config = dict(
    num_key_value_heads=3,
    head_dim=32,
    vocab_size=2048,
    norm='rmsnorm',
    extras=['local attention windows', 'shifted keys', 'value embeddings', 'hashed n-gram embeddings', 'capped logits'],
    init='uniform',
    init_std_o=0.0,
    init_std_up=0.0789,
    init_std_down=0.0,
    beta1=0.95,
    lr_head=0.00588,
    schedule='cos',
    batch_tokens=32768,
    doc_mask=True,
)
Each number is 500 + 40 x the weight over its row's rms, rounded and kept within 0 to 999. Layers, rows and columns count from 0. Numbers have three digits each. The size before them is the row's rms in percent of the matrix's.

# layer 4 MLP down (transposed), 384x96, rms 0.199, rows 211-283, columns 0-95
107:494589443462481493570483507484500565519545509504439484505421468588508420487483518525481454550536490458562568490523449466513538479484475457510506453482442461407529572458470503533499500499468422536463467467519417555482535531501476491499442555563520493410493506493485519505471475521484545486
091:504475528545508494502494487542479484488567540490549477522465569523446595557481473500361494514528489519460520479508487585451472520561477518539523554474490493509528451533531457462461549530543503446534536537468446482551469547515495429472490488522506423497501488472453486457448588496472561430
103:510483513544441542486535530519447559511518474465498485543520514548400463494389500525516483553453512491493492498545532489481465607513545460511449481389533477470438576506501412478500534533517485449492534488456512477469511512525488534485493503473480456505448479480461507549588513430429456481
089:470489606483491503617473592534494525599555474536520464459508486518530506472505468500485438479551474539382495481453465488506451519487472500547526542532447508495517452494500420463559544531489577471527486465504467473522489486480586532432475478547531566512509513492500502480499471522499457528
107:446552495482611507529555582435505541475523473522506493478489446547552487479482495429442510506509472411509467497514472544513509566417409545507485476531544549459554512462503483464476477531439513457506473471453491459535496460589454502474455522498521458421488528524468474485541453507511535553
107:543448510486529435567449439510492479492496514522584516436425513588541534551503494507433525509451503450487497521515588530505516532516508555488450492438552429540472515511514474571479486534543535529574527486511540548507503438497475490487481481471568476548530577444524512450532515514524592507
108:434589526436473457536513502423500545470517427438539489487529450481491454530543449512489579495489558540474431458510440514525552549499518452527453431474553475434483499493485459474478459459532472490502534460467513579533514512504466472539524451546424476439564546553479478518509516506505550455
098:513542442461546446512544584499500441495492510490492521543500460459506536521532495507579529519479485463485547525499494447449485442505460452476577544417530577525558464532481521525494521574416495486544469488463479491523502553565479596496530546489538491507469520517572477555534553557460473430
096:490473542546503488480467522477442481484512537441563499529516487526527447549512525443526425500500564563512492480524543466527533455544534465567445524492458517434495433518570531478437458494512544530454438530430590520478499468484552515495448452485455476462479516460597524419483435504519544474
099:531521489594468447526530451557455521464486404493498422480475527551536476473516502497501518483497488503433468554526537516527485473469498486491466490475557497484525488467502539465555530550562489517523532464536514503551437522489526571534475592446498362498439450469502434507518496487566560528
119:450522516460510486455451569551519460498456528525482566481520492488514562494471523473565490478493548526502446571421480468513434470516493548448462571576446562515528506453552513474483511464552495457505504461457450545457524458513516553521492448491548480492496524512519482563386389494472517490
103:577569500486519511500508568503527490530519562481486485480520574513530513406538558412527463403550500543532497489528529526518556527503544544576554546536539502488539460534530445520533526491519470498481491534528483440496430519470483527534477550463485448478569429495427452471464432507530503463
110:436529398559497508516491513492572452485446545491449538546511481484512515535526517436542481496393507500484436575527462521571532525521449468446541579541487531512555535525405485527462505497555476505575516541527518494411505458487561513494539496496527503501530502427542498492529505552471491490
099:516434526505547494413502524540485571496524514488509599467535497421471534489491553485533494453504498536538413469504431447476446495466512494531471469492429592535459455476472558483478541530470486472523433490486505594519485405517477453492540503487461460512493505465541436499546462537498471443
100:519526458514475450571547476594496497434547556496561545497544513493465478486448464539513520491472479464505566538511481441482497466521511454455511556377428496478528475536482533520472526478517554429521448432548476518506490523576552495529473494550521528506453558536598491462547491535517527498
103:543460518505506501479518535494475462440448471448498502550512469534544457522575444579500448495473491490484461420483513441493498550525463477589525462531505484522506468492497583492525522497461462413440514486601470502536479520467517546506532417544471552484437502501568431491466496520596477486
109:489507512480561503449494516530524506499500524551549488553530521531466524529524490526512567508476517564547516545479480457565581497549499525522521505411560461592509455586527387566431510531478480480447492520545495556524520474518452535467435496484526502477503488571424508500465562496556451503
100:493556508440499519518505504579529533508513491493482581489529479435540490477555482476464524526448454525496492505527405429398512476468550411502536474515548527535566594525481470525449413507466486599472480494446482487517484450457509532512516497512542508490475472489587497537459457535528514507
110:511484466458529524493473535497558426528429491531507445486483519538496511491493464474502494446428593503517430488510509473497514495618477437528531447527567507506547477519505533521540506500523573483517534524453523466497433361441437461492528480503583484541470525558505476531549492510467472506
089:472439441584472526504466447544423459526489553487504509464409496517540523514545574563472502470473509437554489484525567471470470511467499562536522485496509497502536524488507522575502533415484499475535506534419496463539453569505490483468421496536434474477432443476418510474463500487555506508
102:511460434507570525493505441505509506483508474495471494459459528527465442547482521481530624513488504454542532555466566503452563555547510477428467467497455593524514558443534488453471530455472471547519462440582521507509499430490466494566535526515491550493490521437538559503535519536481435490
103:488536537435489450520531475484524473492497452522428487528501520482486528498508456476546517520458481541454550433544525534529465516425449558394539479515490518482454505452520490467384547495483411505495564546482460555486536499500479454491512549482493458509440558528463585534507497540584506443
091:492513515488445510535482475519540517524447501512542536488492525548516517463512475508459500586463530576525500582442501570499505497528559509526456505455496516447513497503465504396469462460517476518506493444480459531453458564539494475506459501463402517463610489551517510573598520478458586509
104:555464503466522590451503498480556533434544507480519456478518489579575485514500546528470476524511518469459544501516474529493554490531461475493532531499491431504498468483499501399429572540478460476487526511417531600431568523493542515541535559468482468459498515445516562497535448531550558499
108:454537520464525519581481440556526560464468557494532562535484600497519545550520508476532534440488453550465553501439548485486461484421495522489539449494443575488414473456493523503461443550548532462522493521445526504528458488544476542439522456502502498550487518434445425526535479486502507503
101:441484435547491523503553569464549439454502525535539511576472495555504539505531562511485485514496463506492528476552471556550465531475431582488481470497462460508513562547407594555530563464473486517544497534504437457544518497530509437496526503526527449535494446449482496593542515547507492504
099:482553514503561503461467523516364476510510486481468589517470559501524506549528555546448547584547562517512461519471554521497492609437518493528488524466486426510475497475481511515492472509549500522515539467463540479542558429514564505490488557476511417509492500475518564466452472481536455471
107:438500552557540532453482544440532458494552554557512542512484455443484510491518481531511528481415511563505585510467530532497468508528512493525566454533509439512470555512458547453474569451409473441536496516461486515456471477480528482546496496451519517515549488429505516555610515574506539517
089:524572561443501563492424519467504511471465523525479516578492462442527545503504519429604520531496479470483450494517482424525434448533484558553540537518531517556493471494445521411524511531507519513457467477525493537516575509490447500522409491540506557535484503477524440527567443539507530530
081:555654474486470503532496430472471501479483479462515519517530512515456536477451493472607482474555521467547535517519496519492468520497465472488493476481545489497468402491475520488487426453481413520533582511446541532528525484395500516477522546517512439526517473545510544452523502532564498452
093:501487508494557560484534494533503456550473508480555493566467510571500478518543560437532475475473501547503471540529547547522491497531544506445459512577526455479486487565439581518436533539497540425512582437471454508461446532452506557497522580536524525499442497559548560459575492488488477492
100:442545537464536489505441541533482396528439500452448501544500480499474556534461461479471429486548532466540527483522556528510477470542530507564550486505431482464495471512594454530470454453492568452409537486442495483516594453504540455529490478541506534480511483494440456533547464482539519482
097:538524567522504461486523420575550476567436511474541529528483526494452545514497535496450498454534450528500503520470500525520502416553549469506494523509472465496468509439495578433453558480516469478540454510543543444538397473518531503507552486521448490486510482467505405455456467461428445551
089:475424508520480379509503475482558473433501514460524494487423558512413474546506443548531519451515567528486478519572382589455506518480473459481517491537445468469462490486539516538471537485566507439512558492506469484508446553508504487502513438504536490509511429516503541502499516482498570480
102:534478455491513565514436519517433490539503476484490484551477481570448512493437499489388431548500521477493519395510493496485558473463486524482520438577527503527486446519524534539527540535433516492502486518408460491514486495553478487472492506431482423468485441475553512460494523487509410416
108:513469576591506463471483507506479464472561544477510482515427531581466503474483471492526474535441455461487589483433571569513506433502468459549518545524473535478517558422442532512498516404502508545437454391493439493498506505504516494516490514530472470522525461467513471441488505480461523470
096:430531503532562532471519511503474575505495485477474500505481561424501455512503479473495527473533551547534508487445516533492511487551473412466479441478521535434540521444566429567489486494534541495509500491497519507452518408465463463486470516520450390429444476499510475523493582528479443590
106:499439542472538516477491427549434477494523599507512467564499488507435440433558483506513515558457429504469525496417518532537546540510468480444545521456445501561505561505458439417554425543482535504522509553518513523474455462505433476496512518464521545570479496486493461484522531480535535464
095:466513519476493544543555539532524478485574552567451497519606492506587505469492547530508454519476489511453489477582476509404542450472519531510547549448497403496518528501574500484484492553458547510561513548515493565547449479592502512533492541490486523483482519561530510500518449463483497442
101:555514503517540530509464467534471488425551459470467513495434432540577498553487530529452578474535502509487479517542494510461529496511536454532474467484497535512447537531514489501476525488427513494470467500494573520469450436508461456494624509512484454427435496409447428485494413472472488461
099:506502534515470518506474478495498549485500536410451422481519440472468553501477504504442534558449477475546484521460544510462496550485567586469540416498492482504481453513513586454546457523459472532489539574413505507552475459582502506539486496571538442534481495494504479503519501606496556484
110:558522511507530469530535486434472525479627427529497413450423489424492458472450453512478530464539492497522455487552579556455509548454491572545506441481553410508525500475469500491462463477503443481518432517525485481507498512553502547501535509507500491425494518506503521511576533562503511489
095:533476509543515476519457489525485505439541493468508500464478459562432546494457508559407496538536457524477496496541404512544458542537446511557514559498511509542486561513492495411509544537463509567529461464489582562494564438530505485506490597507525427582488444507541508489473467525527513510
105:556448534555519537513499497498508474524465493537536494536483556537479504531556490478506462490462503450521421524437559537539476558489406462530456554422504472514448439501501454518523484468444487457547491486556523400503416602548497461558457477462501517460514439512580507496475497520491503470
092:483545449549475588456462467547469434514507567446534506507506508516485485569504518513497464522472464488561531435430493547494478492535567487528447483508466526511436535492459556435495536414466487500485544506466523572577520456492440481521554500452512497534521528444491537424471549507415440503
102:439478549573514490529478442534486570512492545482498513516510519509513516549462577511498461475492542432477527508460526434487437498529515443474499531406539493488518539469530438485503544446481460542418494487526507535499446448466494454515502480549524389514411558426523420532473473524455513504
100:468515493503534492462390527510575432514469512469528519509492495466447429587452513510514496485480493482553521473503493543475556527514462453515471455463484582555550470509422435489528526598550443509472536491501466543521530474543494526521519447588484552593443501500499478489512493535472520436
106:537444520458445534497441410572520522512521518470514490446478470468567531541501468524462560488478460479492555503422432534547453503443548467468452494491482568480501498480531488459449556578630526471452483525531576489542440472517521485506511535510502462519516492525510445470548457547513482526
105:477516534497545491470475484483530485490457496540449516553520496485480420571465536377455607533512466363500442463526464476545530475574524522494539464509482490543487492494540463533556513530530514469521460490442499493515492521473491504489520494519521529533538579452500506473625518508500471465
092:456501548530496491486527554577485491488502473513533508505481559448469528509549473509500445536506397390496492555526475475528537491507442519461520523551488623438487523451572560473545468471511457444483501507500446545536465521515521487512449507565422502493464510541402506495539482552500470521
111:581525504478509552517562479584501535502543530540481484508508471438529488489499471531514469442531481544530436548515466510500416497422570453475414505454476534526520518461466522496493484486493546599551460528487585528494556488513475430496549481547477481510552536475468538429517588541494476467
102:479533450460447493505519521552515522530601511464518460569490468412493563540450508561559527546489485510436554549554431554502436523480474497500488450490566506510491454474476505486495516479506513522527528537477489475522443486504502518544536490519437494538505472532563465546449423511422405423
103:541531525567523535509554574490516541572555493476528484475519501526504453480470497452511561463511513414517528451489460477512510459522540487420477456508512455553430502470536532504495490523469563489593492524492463514460493391467499464559544601539522564478528458493551422462508477503524466467
100:474385575527484476541524541503461504551529547533499558505516505487505395494527523523544406448448448484529461544539541484508455489523455506461449505489483472491531537543539438525555544565459580498440533466543444507487486528476468512485509475509525522497554560523466532535544503503440416497
110:451461508537474434567460490490481501559509542486477463537502464517517478494549540423465553521501472504425566547515435541500499479465404480577472454512420515498445482519455472453507435545472485584515546493508468515441439572497541513508464549469473504456524499532589487534467516438499497510
102:505503414532477561541534496499483471470432544521491439476458569545529475446459484512552558478423509412469513525563537506507514464501552471456432511527450543496472519461540515576473471544543497520482446455537528508493533465537559438528472532453521497502476571544421432484533516485554488543
091:522530520515475496509521474537427493550464532480551542489508524509528529529485523425452424451577524517476494430477494559427521482412582491428547499470493441464450479493481525519480503403496455470516479449428531458482534487471493505537450442440426488541471497533528548511481565443471481515
086:604559466539502516443537434489521502461522475482412508512481508407480455471447445567536496494542451478460497476535425524526570560452468490545469517480479466544473507581416535494509498499500478509399458560506500512461490529465466518470526503559455527504531503509567502507510543543477549485
110:472490451553517517458487537535469474457548470496482442477465540605461468434512493568510433526476576489488465503550467504446573522519510524478479515545507542540534432548505564484457542528520418532488493568476555576481572476518506484452510467529543537483560533463488523467524524566533452549
099:488435426477491446553491483465497524439467541458546499481489479413507463417573556470509548478498538538528520518444430558461503516535483512543500508469398527519559561515542574475545429490479541457527545502495454463447504459475506558518535474503541440495459471441446505514543537523476498493
106:457486499523561564522491468457408427480472511534476485537433484493485450501489482545468422486504471515516514505501536536482478474479467493484407521504507407537532518468525492535458539461511473502488525574539504524479526607494463513460532561564497509488459611429549555476457520550448532472
099:546541497548495521457448589567470533509580568541435468485451516544471534485556465526496499499507435542490477517509528553538481524543518542480483469525458543432420546509478494543475465574507520518488515528510477504519450512517492421432529465613557559532492504440437493481519524521465511545
101:450492508542509519576539503567411476546474524508511545487509474488472483545485420465536493502513505522442484459542432574503485534503506495522465577549533540502465550431427546472482486516537527519481474458476558478505478496457471549531523474502606512467414483534589449514520426530516499561
101:453497441484578515524460452482476490562435506517498514473465493527514555475511524575545433461469498518438500503539435449480425457471500462477538503419474522509544455530490520501501513505533466444411491508545463546458545493429562489525564514462547494513468523510575439567425450525542498469
100:495449482417580455521469493532506497515479555560515508419469506520544479509485467486441489469458562496559469507550504553567474468554476490491412482489514546501469491467463493622509456484503561450554490556563511524507489487478557479473479443528567560537422458470519520556490477485494467461
105:434504522513436495508480534548462518515517462514418482495479490553494494478575551554547515539522538448538470519537515466525437542517454546466532557472456574538518593472501493491549431533504487503495532471535584426540564501482480513524496398515447509433505494420542491500541507538494504564
094:524456409486465469573509477481534484567579474541437530546504485506480562520519550487485497518557535488426504460464591526478539580486510570529465452527521551493491486535478450489583492519576499493460492566519471542472498500463479572477543522524516454541458545490570543448522490543453503478
091:451514554459533453479532456506405515558551432515482519493485552526476456436470553510509463518522430476386551509426497498489488487484456565468491524534493469552508558449552504531500529559504523500479432522548499522411546549467531540494471498495520509449553519575520530545516464492501515578
090:519387539556420497515471473598479507455480459480481513483514506499463423446532521465443474474494404486593509505512556494474539498512505520492471487488486525465545462523494569533414458492503447452534458554570395498478513526478541518455506461558559522492487482478480466485474516473527473512
096:547429525489486536479495543517459481455515452472570492480455516510523501508573558524406527467500496452404520500523412482462504553499464471555409499485542488489536588479479507493442571548466443468450461507504512497521527530555544467486485456465584471525509447514467456444501550464468520513
117:492524536486541457529573532526502581428472509536503472438428509547509589512478491524463517511414516524455488459504474455505506458532460487524566463469537454507482458550503470553445463525534447498533512480490388482463458502496449504640497529482518479477544477489521551488490560520483533544
106:479524493496587495506482466514572516503508583523508552413412496513556463494500517454485553502534534476446536517476537508512447474470515537413529524551558470463488565481486509440457459532530545507539516472526544458573515501512538526499467517544512572546512440482482440549575471421563505521
098:484459541434492508489546568497443459479513447509441432505509425515455517557540564444504459544548428549451511527536476429494483498474501375479472490526482472514463509471477454521444426522471509525461512502494468489520561520515511583420472530533465525536469528448491490523500588486462498514
# layer 4 MLP up, 384x96, rms 0.273, rows 212-283, columns 0-95
094:492505532511429501544524484472497522594518489444475470467493490508561480456496540550553507505544515503551535509495524419562513495445513533548529493497463473485438579461476553503473516455487464540485454479518510554488459477572518571495489539563433582539542542493536560472567466578560569516
088:535495532534591419510492533513547495505551474503554454506539492496433590468539465540490500493476449533490519550499498542526526517538492503429470533459506504463497497467465519592437463464534515469471489489572451570519483502513456508478499472455453549518562565439497454555452560468490436408
080:483557512469505438496479523464436473480587563495458445428589474553533503467482514506503514512513455488443487553485557469524479482535480491549529565502468482508432448472555467413479499465513523480572459484500509526441483471506563511492517477533435567513465484516539616490448470482576507511
107:494496494551412420476572476478491483471419463497457459512453510421569494521480556505512524533546628504529433433487478487524532532477529511506531488512480506488510535543533438536568490490488484508496468427545503493529527520510496544515456537458547503550472490461456476517572574547448559462
112:469481521484457482467496486483517514503428456436529465481512496531527534518551508516518546493519493443514467529493540470475456475425526504496457564445536390439454562498514473522487478545541540484543479523532480551507523447491510442430408468444501533404587519526507571427482518577490509510
105:472528528493446554564493497473544470495493634484531553528556528432569544474472467476458472536525514547494482558543530488526438570498503549555515540506514453524546420494505526489558444554476520514447516568518485534465457471537553501502489529582522464528444465512511495408487491484487492458
107:541487455451498466506562451521494481516558544504465460553473515528417511504471514480491511530510500542448470491467594505466498472555482496474496580491544582448503530594545547464528500579538538520521482464469514590574514443500547502451510508471481550435505539534462600504473488536483539513
087:572472488551529484454482540552485481460472520492460488582505520551547492565507491507580454506492554382466481520474573448451584477520500510447462572509428470508475504473552449501471470557466535448471427512467512516478494513465526470561427448425527544502542457475515497484508504503498505481
099:478527462470518522489523505440507522518511455494413538532480562537477447514511510435508544490469511497504524501606541524499537439514402500480473530565480477446520497477478444463581502490432539509551508417481464437541473482456485518481453522427524545409407539517486498501531494447552518504
115:483548485526483511532461513573520474529496482422460502502478464369533458478449427465488376487505459581442506459511487432534472482561485488437529517522426551467531463494494467473490546491531478484493575442479529487491454480508456492481489493458579490527506499497538503527473486437486523565
108:459545519575556482482518490463475497495469511445529499576542496510573433514519500495520545515445447440414527481555438475449477506467508476533475491479524432473415478444500427489476465491507436509531570474506461480438527453473564482497426477457453547492551477585470481473457496519543532525
104:526558493542495468449503518526535451544459534505513478521529461338550451494512460474497601514477514508517436475588479530460496532450537516500500502485431471441555501511533482558507503497515510475485530500457543579576503532521448553518479436474586479506474486476477506519452483498485568494
100:506488486497522440490444535500503506600515492444517568550559547409510502492545525482536518625536448507478460517558480500454464519504489552529468506518477490561479414502502520489553493445544543489538518541427487528471476536477446488481535516535540518423542524502502481509486582515499584439
102:456480459473541466557456438519562524458516554492507501516542481507426500478437468511476546505549545479500544505562577498483610514495511539463597540506418444490544505517455475537490480476525496509476373509526428540490508565542521560516466493510488507532499544525453445528488488499550482525
092:470449425591497517549480554525537532546461483506453475521481593493458431459535537487488622545535467504538517509533463480557529458575477536476451544513522494470497536572466451532482484517580504469519509515437471515486512494510499553525516542527458494488499556538511510553451518494495391483
107:496553407422548493505488554527480460529486528535457551533497509511521471468611565471491502498488462449484569496517421479489567462517534459446503550464549518522453445570444467593526467518494490462470467457476505508501511538488509573482474518506560496444523521502429478511469570467490560507
096:529519464528511506518546529516455495537529447476476561489527449463514483522560472451536458491462461478455502541553453465420563511523485456483532544529517502553436515538514501456583429494407487523456477547554506496485581577467485546515474531444439538467438469475552589538462500527501528502
110:509550560503510499474510543503491450582429474543398542555540577525517505493515549480478508512460540538462463502512510506543547504620421483549525498532478543524563506518442503479479475536479567518472576492507466490431512558512464470491565538483509463507482565527542461520513498440558455473
099:499479589440486553456485482555505502507549473502534470576494526500526500478488497447400470501510467457537505560449482494555467585504493470559504566552506604530460499480482440425516464532520470544445516478542529493488518527543509520555514509536544478544552503460561484570464539455425486514
103:553506508564503514512549512454500535504496481486557561517508517468497495563422408477516429539520492535505502482437596463486476491449457466530462507501456465543459528479505445550510507540555520613573476441450490548506549577523490499561484511460519492457506500531576514450552531477538493459
102:444458506506456474522492492471416435513443500550467459455516466531534495445549497440491486483508431463513496487542524497436509564521513428515529587489539591494551534513515572493539478538484526387532542487461567501480481508481549490506461543405538507474494504553528506448447494542460498537
080:485428498493536503530483450466446417447487492504524547514492442459551509444540474546564465425507505522504534527456487406532582532518552525559526491510511498582512447560482486451444487501515507533482562469451470400533436493487535489459516470496494511450536469486480516520484535449495592455
098:532425523521576416509471463505504465577588457580450546519451485431427426487499496490503518477439522478510532472483477443548511511456439480490503448566470431483444465491566534488556476533483508505505492549541464529500479502497476461464477557475469495474525536435485484535484526410516454495
109:504520500538524511504427603499492507571485471483469479482528540499516473552543566486465541500438575531493437510530519449531522434469524517454479489491448424430501504528475523543491459514456419537534522414484455467528575531555451484488474569483467450563531529467526497550438497458492469455
104:399492516512445476549482550521540509480527492573430481546496442463515500494476530537517544437420471491492559530518479557462504513541518575485494475433499417482574474500490519482563464510499534488512514503480500528429521540495515507539506496531470469558524563486554412435483523517530513619
102:493539416496514475450530511476468501446479503504479469542547541475469420546530500499493518479468479433449448548483465529507572459519603515514506542566533495396489463543553476497506483488525522478537566483472541466533493482478523473410445471508578478448434557509506495455524519397520500516
110:499488480543556545582454489495479515480457489485404490469523484387447471473474455418486482492474474515465578526468522518571540545551493546547581514487516558467510484522460498478543495468516560503561515438571542531444434511455520433482470541494575508520506483495477515507555518494501560495
092:555485446492459570515448460509488466503523463520512509479526526468467484577502522549518535544523537513405445552480515609501546552482484507557523459453508515520472481487526484549625465507548487558553564505441412441503464470495536510469527531464531525524521536469495512492484596505522528483
083:508533442493531482552509477481547454475443488544504513527505563540449436490419478517538510512430510525474489481541504485436533451457405455544461475469462466496462528475472482519540427479556428491515497422465545502484517499479533408514495516504448509525545429511471508480507558552488571396
092:529502463501510507540569533484530512588439507565411539528513531458486515423507561532464445510497498495487529534449574383479483567533516528540505454414508520554475503438507526527546454438472423472477473491462459523526553497473508468488466545495503458511440532483418516516506541518511506521
103:457513512514522496546505533574531511492452511487454561509500508485534521552416453542456467461487472500517593457495537528518515535513545478536478538502416397475399462507530472592466508470539499462485519406477458435461583492505556436519450467500510544509524480509512487473541498469541504536
085:462503438519500475541506565486516548534564549475478526528543591507575517513466528461542447524455507502494448510455513485494516468471467453491538470432518501421537556395442439563526486484574505541494544498508510516475535509497517481555538511511532480576503433494554462450515481412525493430
093:448489560460549486504547519458526525454499517482507574451535531498449536505469476485563500552467491410569480446501522446534540523539501485486518488548462486591521487519459519473534544471529557499463474578524520527482495539464496573557551556427490497461589505467430494449471565458456469535
109:542462531484551513444504534527448502490486546499508535520538461514491501478498521483478517576439477456463441443454543484496561491469501588486500527568542528576471422516507506522542482538463487459494463529427495485500559586511388500425475461460503499427490542485498452491526569503538435451
107:478484487432514461519473504520518491561524474487453545452527453447541528483468472553488472510497527496535585509486537463519561563460568464572504542482477555490510492530524537504524564447448550401487485424499427515572559590444535504496466475501521517473487512434538520427513538539499444500
095:541482456514478510505455532487500472504509564491404532544585525537392443543487546470497477551456572531470515427432448469472492456549517466507507491478563428530487572532492505509571560498534504527495530442556495462475458433507536502510532494492505490572544483472521459513434469511457460529
102:456509466494458532535562452426528481486551563511509491501506434472472572510528517513494445505475451497498478468430530524451550542487490396490579538499468468509521565530503520557516473502480502472483535604496542605575457452494524545534422467449525528478449457484497539548505483533482479503
100:488519532538500517445532576544506506516572463541549522573565455502502501449523404488537469484541525517476397465514498432460462476500490501547537482469518408453466493495548539487481445574480449434546471483524491507477488508514463488536426491504503496517480478631469476485461476476446502476
100:507563485440544501546472529459513548476467554507477530577579507480571516599474510518498529467480523517551461580551542463476470510472528518448583496500474532477411476489538453455568473469438539505495470510509574497571492472505506430492512476491477483509490557534522442524420495518432476520
100:498461489543517409522507585546441455488518525462475489482489467540510496475529502505515508512480506465564516504629534479428459481489462549501517591496463526486458495521448567548455580512535499531543455488593468538435548536532573504578471482494520511554465509493491515463478479501446540516
110:462483534489474506502440527435528526448557477491408473468512538469498412388459547516477563452456517509543496519482532454521470448510506531499515430507428404485516455476460476525487463502545511497465463491511490493485496433618479500530511477508482527507470460516501479477559572497456476584
092:563476473476560514498510469487488498564551502508459440502498526450588441430502488463492540525451505542557451476509485538519480464585520499540469478505556554569418468510540546440478508530545396390501498521482449457515506464473505491520429510545500508453567469455542488529488510467496534492
104:472497637493489466545475518442552510455509522540524454508529476532467445586562511491450536501474572469516539567507416531418456467518526452478473573508573441431540510529490460553567484514484511481541538490520488539445507511484532462547471493470569476484504476540513461513503481537524484488
091:545549527457508482578493505490479497538442528446511517470510491477523541496505503474515535540440484476530489527529573488555484515556533476445513420439498407529514413597510501500491529524571513601538507472551514457505482469519500555606513474517495478484490446546513485506460580445444512483
097:499520471512522472490493512458516464553421464512490477467482496479498454518528474587509425483514547492488496493482511471601513503475512501497448490497515485507518506520522575518527532499461391425548560578476541491532475565461567515446462459554494553523492485490433624459482459447468558515
106:425557565516563481460443524467524469582551447457490572503431548429510455523490464509485470494466457535510541425620491481524486482605495504476519485546556508466453511566449433503506536532542533534449499453513522498538566495479509506457485561476481517496521538504531475472538499502508507509
106:445467547446489520544455416557506526469560531527410551492473471500474417424470529474527551544475512497468516484533530466538531497502508462500544520495487404450504484525430515454509546537538521411568437499557526488496546566503482504494511558458444497544474528541490533537493475494459553558
108:521512539481510443438514493498516483514386442516476526545480444487553502544410468393507526529467436513508473494494516469543484437488497459569512504472499486496521483439501546515491515511559527444516448454430453500545478557477487497451493518488468509496471655492511536526566493532530472494
085:535549539522485532423446527514473434395471495469520517450570484501494427446461485518477514587474542433564420529510511513563540458407465519539494460483501434540558478514512437470515489511562465482481491477512546518475504518523535512494480395529479499492503521511437507515434515523491459483
113:451489500441558429555544537499500553448526478455439423503485459498516546521484502463519543482484421496512466480480508497537464485566532475500484509500500491510462487512431456510522462441510532553538492470399506509490498570574454509525466543493512520434467475503447544457560613546475526413
091:501540546525429480473493550561442511495540494470432525617487479489484496514497570497555497474499521427421547513509491478493516517496527469511575552445492474455457450488432460465527461475506520492490440529446402499536573617519512507490528535474441531536545460497476487528480454490500486473
101:449518442541474504462550529417482494583495456597495505461549519522497448454484444530517413547521498410531478541527502504490462483553497434501484519492496527493440556520451546528470458494396529469555519381522499469542519475477437479554505497524511496483529541441516535486490484518513480503
104:484509457512421502519457540560532476532555507537531504529476544457421488511544465422489495446572521497529453474554525524529455467440521498518551475538556531461464483522518427511463466491473443458633524530503452497576439511511491532511546468600493489524489498476479539485421513470491495472
116:503496518497511445530507481550486493453430490423457431513567475460499482459523503458497505451509583512433517516579497525446496429507435519435495572463446520577522488466422489489484511571499594535524504519565525520461466490492479493583450483417497517512514489485501541544460525503491434501
109:484446430461551480480503469569526497521445467470542486474510450536515494472478500474504591508502486435498573455456507501437506472558452542565531526482518560487507530591536488511494446590510542455543562490563559520455604476488524535494441478465476486498501553538549512492496446477545522543
092:439573508498530497412521448501519497520537549478427494476530560488545488503521525520505551495541480528541462507543471559538480506510544518509518473493449455598500461505598438503556466455539518512571474509531489469446487467544496546466473485568491578489480537455574464467509487430488417549
088:502483480551441460471431549443547493473477524524481480457415567532476563530496482471518503511476506515499470519587527421458437502490549501460494457550505468470522484532437561454513469427491456505520574450518536566533518516406484471551475448451519479474492485560542437532482425483471516522
119:475494548548511561509463451503407528440556530520472475526529532543449415411489541471563562515462531508512474576451542442528569452492507447518469505526530523476534519498451452504501512498464478448490481450492515475505554531535498573483534550454438492478535544481524516566431528502448442538
108:467469545515458455505529595480541537506468477424430483522468515437471403534572578509569541541459510482481459516493500470470565502516542527462524502491517439535495534506570557438570547538504596477524554502541496505487503524493483497519532504454534467491501529488498473510567584558504488453
108:437533427423583520477559570523526508610503424490485520501505556475533498489533528492499487484508611478543503486515528563509506508500489530471619480476513472503468525513429467475517564514548546448497512487393481483488493476519552502584541517498487493437512503475531541522477499461495500489
099:523539541482441507562509454505517465510506509469541465486507503400507551482535546545522533492511502534554460591469478488450457508561520474528516512496431497492515483480567529510535512485592539483534584507541502543403499526571441464495419419532506508476440560505499472482448544471485568489
098:514449449438500531525516429495516536557505542537478437469537494509445449549496537499475531395405513475515485446492515524496514468539481485480499472502454499492442528473482482567540470544516520440516534500484413518563460491433537481469564428485424550515486538528498454492447604501494448499
099:463435556546423508559534627472519545495432475512482458570424496537475518502520512606547498516499549510554488515551505474538424515440452452434508500492502471562525408519451507511462501453499513445511508478498442458470479529554474475469508567513492484515453481502497511515502527461469523506
107:482567497482532350518501542482489522479493537529461456546467507497474471494574535536555500556506415463504528434487456399567445510487552554517541526503466524553517495445458475571521494445510504441532521548488467485571477541443541510510537517534471440486500523507526451473479497475536519486
101:461490535591451492535442481530492483520488525424419514462543503515531507524504487566510498533580540462446554413512581447529475455493455493468529554407487517547476549559481524509554471534487534546456524496511453502494589523453477518462493483496511506512496473461477511538450608531507469517
086:463500545491485509479410435420543517412542481428512518489484510509509489540473417439516533480534532531520428510543459440520455503480531485452496528510547540463517530566451473430517498500528550494480542440516501569541500522469488446518424546502508533489568502460561537397447482488480519486
087:521491455521439437396523559410519476470485520439504498468469436518533554511529517454534480462552430541500513444465589477529481495432512511460504497526464491558525419461522464514455521529600459489481522443530477439516493487444514520501532492495425497478549492521493509502491505498565537581
091:508453535545514459502541483506465488570512479520454502532508474537473482538483394506508555515484519415474494465483495453526559518455510566505613557428568561557529471455407515482505477534511486499449581526507473438484481505469471447524487544466448468437471507501516505500464479545434526545
101:468464503516490522535472469507497506478456518468492474510504482461472495498476562467529406474452459539536464563514486465515537523500441455555548465500469482442454519486514529404579546436498525424478549441525530481544495527567553576492542541513460569557452582521512482483473504514549441575
114:420489541547470482498467488499496564476486517510528520488495500475482573500530468576525490459452527457578493473463530470519518498480473485513507500554529407530476434604526385527506454544479547424491467570460519540513543534474510522580533572475496506454534492472550520529555503504539544452
114:467466517509477475513439494538503574516484483574409452544468547549495473459504526481473540559448479503517548515420492513551465491501430533570571523519492518385440538489530511491570473502500532467551486530543531456490546488449474531499454597490531499519481471518526546503494410524484451479
094:484466484504496484487470523543457494468499557463558468472582452492451500503484496452484503460496459517521493555545462441506424538490522530513468501567497450420510486502507450439475519437531522454569528481540524601577537469516468473505422431518478444522464525553534585534450517444523559479